Each number is 128 + 32 x the weight over its row's rms, rounded and kept within 0 to 255. Layers, rows and columns count from 0. Numbers have three digits each. The size before them is the row's rms in percent of the matrix's.

# layer 3 attention key, 192x192, rms 0.0745, rows 155-159, columns 0-191
101:072126131197105136148100089109080102109117114130122096115139104147134117142104178136088121127120142085130129121085147193132132121168087110087067085078086085097099094113167148125107175111134159168082158090098081153101064169181117125216131185177135088090152152113167155108073120136112141142129121086110085065211109124124165074132106167125146142118128115143179135115140097102163079074065127086142112112112178167142144100182162153118180100134116137070072184135119088175111156116105155124151094058109121133076108160154104075077144144112120158153137112093151146131113109171134128118
105:122139100059091103146144131160164145166165124110110171108125159126116067086125090099160118142166131132145120155074142123132176159110133061117127163165117129140141153101088126149097062137136087094141127174069174103157130105121113123090098093099107087095143181133151106092210133145196087152148097091221119131103148143090129092119151189120099123116103173119116066078173162095158187124134133136147125103130078142126119211070142101152114130178087133193149105151134154083142053149158113127141128130135145167160092145127174145144096127170155107161085177191150127123132084192124090156
106:095093107122111128116123169160128058182119157157124130186125158117086075096164138161071132157117159167081140126085196127142085088127096152079167171111190112101107092106178168187176140183132115127168176133103068114121126103181120145150096189083143130141099144133158062120141070104111145143137086094161104090096121150159082075087119190142099164110130123129112090118087107139101075129075081122158094157145088124132085119104160192146158122182086135129141113112112161152152122135162159144108117198133090187143132115141144122116099158139104139090156147134126064150121095222132117103
098:133160134162090155090092078144156148118121084174145084126116145115111161144155170180179128134099151119095179148118110183144148114131085143144165126039175126096083057180141141059088169129131158135100117118184129082092108145133140093153151181189146134089124090127131075112126140178104193162152123117050156157151135166085121067123130091195079103120118142082112129120095090114158102109138104119074150128079112120138148087175136163096094091109144121101145125193170109111130102171110098142166078181081052102188131119150091111133129137089120180110153125151160136086100103121105127119
093:088103139171102137118128166079187101188114108132122158185159152193087060133143184120116132120098087064116132118106143117120127116122100088116088165065121066148103093138119123154100153136080172154120095113076164168114107107210141106135101195133115150085148145110189130123090172111155199137110077074190111099131128126109126141136126137119085121148207159149156127142117138165182127111134148096143099159189144117191114136154100080129163076103072145131132141167090094146121092122099120174178099100155103166089166043120150162112173118114160103088121117097144119083098119171126112139
# layer 3 attention query, 192x192, rms 0.0791, rows 156-159, columns 0-191
112:122086125155132151128176183100116114108149178142147145140169154107110118122101115176184175141114097082126099146130091135134111156116109148113146074160132141122119132109123136106157152177184087139097103157141140170175155068082098113163183136114170109146127160171119064075083118110191054092086110118107101104106089160229140116170101154090151175097139150086140124216105101136135116125077092132148118137096219073159108154108153157162177111120163121144114151184105130195090116163177113103116124118130063162116143077117135136107161096146155117094188138137124135130061142097146167109
109:163083114109146127113115209063100106129134107111129155083123137117115100149107089139164175127137123113221101144171084099093104122142163145121190158138122087170166182129152154135116114133166123148114078136107149179139159093092125114101136122154148155128125149167061158139163156080150102100104133112152152125182110132163205111189108142069126168141081153130122185152103129154161153158095117176121098135085200114082138173099201145138163103089159114149094161106106083151105143109140086096100057073171110133151059082154133187106114168126156114093107119166141115177072116111161113090
110:134135149142128109093085112063109129150176135147133149061179115147137094089089111070056188131172187129076093093120100134107111157189102172111102132176092153186152141132193130172115103115128082114173124126082086128107170130074121136148137144150034131106138070099146174089171154113106113104150145136120182102115137112146151164058103148097141121178098105178119170145142132080148131103175128106144118100194063098108124087123053129130159187158055103133104164119134113079121194095072157156112143127093131129155107141151164116091152104133084140121127091128113127121104113120158134107
098:120118121099109144105095113194080139126105133123104084109142129155113147134154132105208196100156105096132195080145086081151125107092109147152154088075138125105093182118095096138110158137187113147128137118127090157132096108087124137099175134153095100171147099160100134147078133115159077091157061167116100136187106139142164100078132076146131129099115120058114219189100116097130101145136067141059106085109201137073204147135174120115134120096148135131102130184113112157128135114142128121102104158129127159182062134133100145131093118100171111131056138166164160134111128119144168048
# layer 3 attention value, 192x192, rms 0.0703, rows 128-140, columns 0-191
103:190167116151130103098144116149130086093085122146128121148137119086213119161111103120108129113135141098086121132152135122102173147141120155121107076099124103132156170164144140135152143113124194140155113117176162175094090086128161108134149171165171125229097168166167077185126089099068141145066174116073169174170089140232167060083172068085128120145132112130115163178161115183155128124104147089099174167122141157109115180149105098116189130149082138105134122160124156150177139143120107135179087152110188128101110105203153135129151078147119141127092137154147142159122127122145131130
111:111061158108140137094139150104172084153143118127129117120107123097155091147082176110195092124174044114149119131118125111159203151169091133094133164137131103167156061156178105230171109127176098166112143136138161172100123149164152125152111084085065092120205142138162127100143136193165097124134099091175087121065145092109151121210149144126065119108139082147143109166149111208130136134082129154125085157205146146146125165141111167151164093167102121118123139092112132153129129115141092124125176109131086203130107096156173157133127136127133106123145160167122119115114107129186101116
120:124079046101104097131115102102128080125143126152146080125142141156125170113146101101105149163151152116076090096115178150091145137124089136140131135121181110060144122121113171133121131204104144087169158094128087037145095118132170146087132143060149187104075126110135103194188080098109184134171125085057116135104105122167082122100117077110125160156125145073109165079023173144193153112137082089168072062124093133141131124097158176145086183144135195132121128157140127144096158134124137118140151119128140104168128137093127179118142114117087137143124115102162113122115144146078128125
105:104071092115123140118145121103161158089152122058099139132093156139158111117203133080120125246151151090095142067111160144177113140120121173110168094063146079083090096106155155184128133183165112108134135122187127117121075133178189181124138138118153097135146147151087070136080099133105143176149158135122085111120073111139080147106165178117114141130133137155175085099136157147076125094091088101141077150210067175146105115139151175146102097121123102117103116107126145119061114143140126069136182135122144164150116120105123145146132145116065052096152142153164148140150129109134127178
108:192094120094096124152083099090127123138114103166107182155157115103149102104109100123148143131085098149099121178141112137121080131165161115108183129190094073098097107114132185110170083112100122128108113148143148156123107086089159104143084189169068133153059123133121140111154170039075170175139176083059126135068178137154108095173133072171116084151161163111075116089079089168124135112158167099120182098153149136149085165110106073127126159160103139175135144139129100146123135131111161159118102145172144038077132150103143073097088124112140155096137068125100106113104105137162101127
097:164099155162102157107165200109052153155116145131111148144099149119094129130168142162146163135133216146147184075169103174142075104115173111147085148128184130184102086106141097122134132143187132173106114155143133056123021115112127132152104098127136147104102159127123168100110136132125115142135178144124161150125107152098110172109198116161074145165133152098161105125171077169163114115137135080122124114201146133150174159175090153165089109112132164129143085126169125163066159179131101175093116144214130188167107197103122170127125155145167130149110141120091162151142129149151132092
115:107103110106031165106126097136141114134110130128159139094124121130124214123107104125080134194089158063100126132077168161106177147125103099161106051146067108060139139109099153131114120172188139126098144118125092159121155120200161145106155103146176077198129110107133107153067130153116112074104138165092115144111098137133112163070087129126119145146128100126064139141105131069128123132102092086081112104104099170089139106079145150114121114117156112112048080061168132117091144103136110126051104141115159168145116181108110079175143117161083125131137138158100181067152129134117128182
105:153070117127186102134166151112173077106083149140121141133136139113132156100113094207146086067102113143144162186131134130139090167176155118133135169042146148117170136134175096105147146125087122114103111084137142115141140109115115125141144171157165182149148150152146126196106070197085133086101172151101116175119121135174097093082116190146114120158158141165132112110124051186051132179104150116089144127123103122058141080116111136103108131084150107069132135148153198100228150124173112092153178144131161163177129116112102143147141116107164147174132151119119114102076150114091165101
110:120069135132169125151136127131184102145135125155096156160121132101131092107091105115100100134089095105120103149129134140100112115088104097137128120099080078061072128141116124166161129113094156087105132127102167164080121110175139122071046160097166100083145145122121115110171154032159132127170115126100026106146086084123146164176114116081117173125133111113138139166125105166136078104128097166177101152135172155197060086125107102109149160129206145143090130152080094121079109147101150056074148127147116123094150117137097121119072144090100054064104090140136134171128121106189130105
105:142144187162149147120122145081162104123148138102105112075113100114137120139127136134170141114130118104100069081174099092118143139114099197140226166082142161150186087133101130122114156127117159153142131108122175134073187167181126131142091081144125164124127095164135095117129154124093120105086094128163171079155094063116134061158109117127118145148106057134098111071123189153107143172096139165143105173150059124144147107172117107126111142144087177054127156185137152130117118086132133163161172142149149171153134101157116155172134115138129090112137167150253112098208131120167104134
106:138115178120132151072108117160162102156157150129113100137113164091047157124132128139112083167083160134151165186159140151174130108036173092133143175107095206198144103118091120101107112115125129087132116122133068067156115140117134138135092151127102128077138149144156168090099109097098083093172080172137101095081216131086096179082074115106158123184132163165114095137138066157124133178108114203127130160116162089107105077102146090164163187112171166120103146093139162108133134101085113163122153141141099168127117117143078174177173159133140114098106106116140148142109090150125122172
097:114149089152141067102107101170142128135088092156113157128143107185119138121122123126117090121114122156185144116162126143125136202160144077122145129125119123147136101138150132120160131202099147137172148104137082144114053180153156129175144170138084173092106173150134188157165115097066202110086124161056078167145155120142083181094145086119115097137138132198129151127126113163201135069176135154173174133133119167099152130168128158078147145119147174099133143096120095096170169148115127099102108100123123065185126179112094164108162130108149206194116094081167161113125082152074126155
102:094127150164138074083107128178143164115121146129163136164113090197086024147095098053106084118181148148132173149094132067137105122122111138107109119134173130169067164113128145082175129136176102107112076092092163152108125095059107115140088122134121086139122105107161186161165115128123157110103109117088087150168128110117103098120165076135124126117106118069160133055145186113065100142188182130139203165092112131105110194175153101155117114115127090146133102096121156096179151118090182109117106130128129110134106136091099141142104119094105165176114070109145134173093087171081123128
# layer 3 attention output (transposed), 192x192, rms 0.0664, rows 128-139, columns 0-191
108:141090125128093141101081145107143122158142194091115088135063149078133165142119063133116113096111085087093100137220140098133147103108117166100163154161100106069119187154120090155146176055120082101068119076133078108170097096086107114134125098129171128149110152159155055077088099145136111091162147157125148112183091102145079131131093127111147121112116132148077181156139130095140192133166129132129115149126149113163163201134151143103099182109147162092084139090156132141108100124159107115144174123138154100142174103173163161140107132217090173127169195150167132072126124094123110093
116:137149147109121127090128105127128171165178143157106087116070152131098085146169181104098116132107087180092131103080155160091115087118113101137127215138101159105142104134193093129151125107110130077135107145155109155131112141082143154155034123057069197095126120082119111119152185101139182134147127115107123123118194118122140128147090138092095110079121105155101084119143134140134170154117143127177119130158076156194101090119117096125198160191115098141093159085157135136127131126095087140150112113100114102089164091126161140085075184104052130153131035102180092112128080103121108177
123:100118092130104098107128062101146093103122081082139065154160113108169154110105130198162136168171098108139113165116164124203175118125123087100119084082139110089113115129106135145109066147086123180160177117103100102129108138195139134166130146111108146074124169153140141172122122165090154098133111170145178175155123099087079085060140129200139147098158093088098121070151090150143067140097109097091090101136124094093105112167054108098082135139121145076164125176128099118141126141123092151128148172083179150152120204096120097144198100135120116121160172063107153099129145133115164081
111:069119079150172161076139122131141151122112121167122117132112171136161094136091174097110081203152126130106107068089169139118122136143147079148141077129140102160155112130136119121103108206080124145179114152111109139164085124183109168154102061122103174066120139063132140091144154161089164099121126110092126143163189121098075079130123114156084126146126164151102079031217133127085143082107165122126140110143126121126090095144098159143092153131074141090149174073141137131186156135092083151135157106148188057078157161117156133177136089113084088159125152096137107122157175125136105138
110:098112125119142101124087136101126193087150110094146139134071060096111116075106117111146098164159069138130146173148126175204154110106124155130107067152121111066072107131133120120122110108154143131154080151130134111102117144104216070174127221106103068112123137118165138162084084147160125110093136085092132120084074091126074178087154117127190122157152056114056116162107123153138125137173146098189173139139134170093102172176129158118078122106120135132083082117169109119117157128187143146116147151102108125186151108159150151131148106125109060089124140121080102085161126173140085145
105:085130137157126109113106118131085119161074064169146174161164124104117165103072156152066136133115133129123097122107096120143159147166169112158087041108084177154104133160154041154132127159128154075156130137151133155116136119102148088148104083124144153099067100109166081147107115102187120167092191121154140125123138147153119123157134112083100143176135185101084096044122100076130150077153149098094092079138124178149205085121106184106193135137122138093111153107125131137097168136070096129115102140087130166101095110124124054181106120099126120129087089151106122123084082190087126172
118:088050099129148184126137097137103084163106159177191122125191173129141144161139140107184180157183169029127109147110180144104112142119122171143131121122121116124127098146139149119181072148068102107148192160159109122121113079164097155101130124118154130120118148078126109164131133115089147133221159127058139145137140153121110098152133077148108153113090111136168117167144098105127074103132088124070102135107124111114157103098124122088043143070124141123130146141121126112083149111124116146122180132198154148128167189110099103103119075121179139158175156160151123051086140107052158106
114:196127135178140152101162162115100115152153182146169146133112167100099154133082087169113131090124116105142066184144080089091088081084141148127181140177118134143100217141174117101116153163121135145139095106144119099104126042086122131136143090132135183107183167092146080052160094114052118124131120142147072148135113146161120125198082199123108186076133194150108152119156161132141074131128160168109145106128113131167196145097084129180163159095192128107142122164131119101117073150141130101117131136079156173154167151142124119113101143112152152112099130179145109139103122153178155106
110:138120093133148120115118162126145160086153148153101087162084144130172091084081172109113102113073146174081159119157156153118110130091096078133120122157178104161129083138172168147185103064095140156086079134121146102117091191170144168162080146102102057126151161105117165080121126176138145144089103094097131111132129122100090165078139116099164159179089157129088084113148168213111089086149126149145115136130128137168057076155129092119130136137136146106095110153159112092191115146159107168125154126169140072105167100098116120133201092097075127101135092095081084170170132160097072187
110:148173205131184098171224216132181132135170117136130107138059149120135135174160164149108100163138079141114063078102108083146097078129127142175167174118147070144163122136120134110128130146121115115189140097128159138147096128155101120131076148130136222143132114163093121153206162133143104118139120119158071171129141126130113081174087154112149136142125072117098100102120149115129181117099139171169076167174169134171080177162142062185155145113131111135141162107115126124139116131138115126125068179150102086111124085073103144168088135154094101087142109092163147143108110094155095119
111:077147151177112094090170133126124119158119101127097144148144191148118062111175162133070117113126116101138077114108093170189116098135113063195125107116123185154158131198177185117131113132130170143148160134203135091132127193102122116111090129135183056152147193109136120144162138112135089139111128090101044136121161129102147117162170172195164130116068151124135132118129157114113106081117181120125126126096099129102145103149145093122103124085107145157108125183110070163162165128139161119133017185130123125115123150137063101076111126093195134145131116144098092154120072102124157138
102:201112126136100076098103139115123146134155134128126142130138054082154155122114113162112138155155125054097151142167115132184183158159159095121134146085189152114094187139137068146125073115132143121106052150120162144108109126102162085112166130155126121149146206111137139140120139182110098071131125083134153106184107128146137116133121128172123135082126099072092208097162084175144111101116084118078127123051131151072142135184146165078101107171114104152137138171081103138161091071156073136141150097098152216154113142171135116129151126074135134140103161089101133089085081094069143114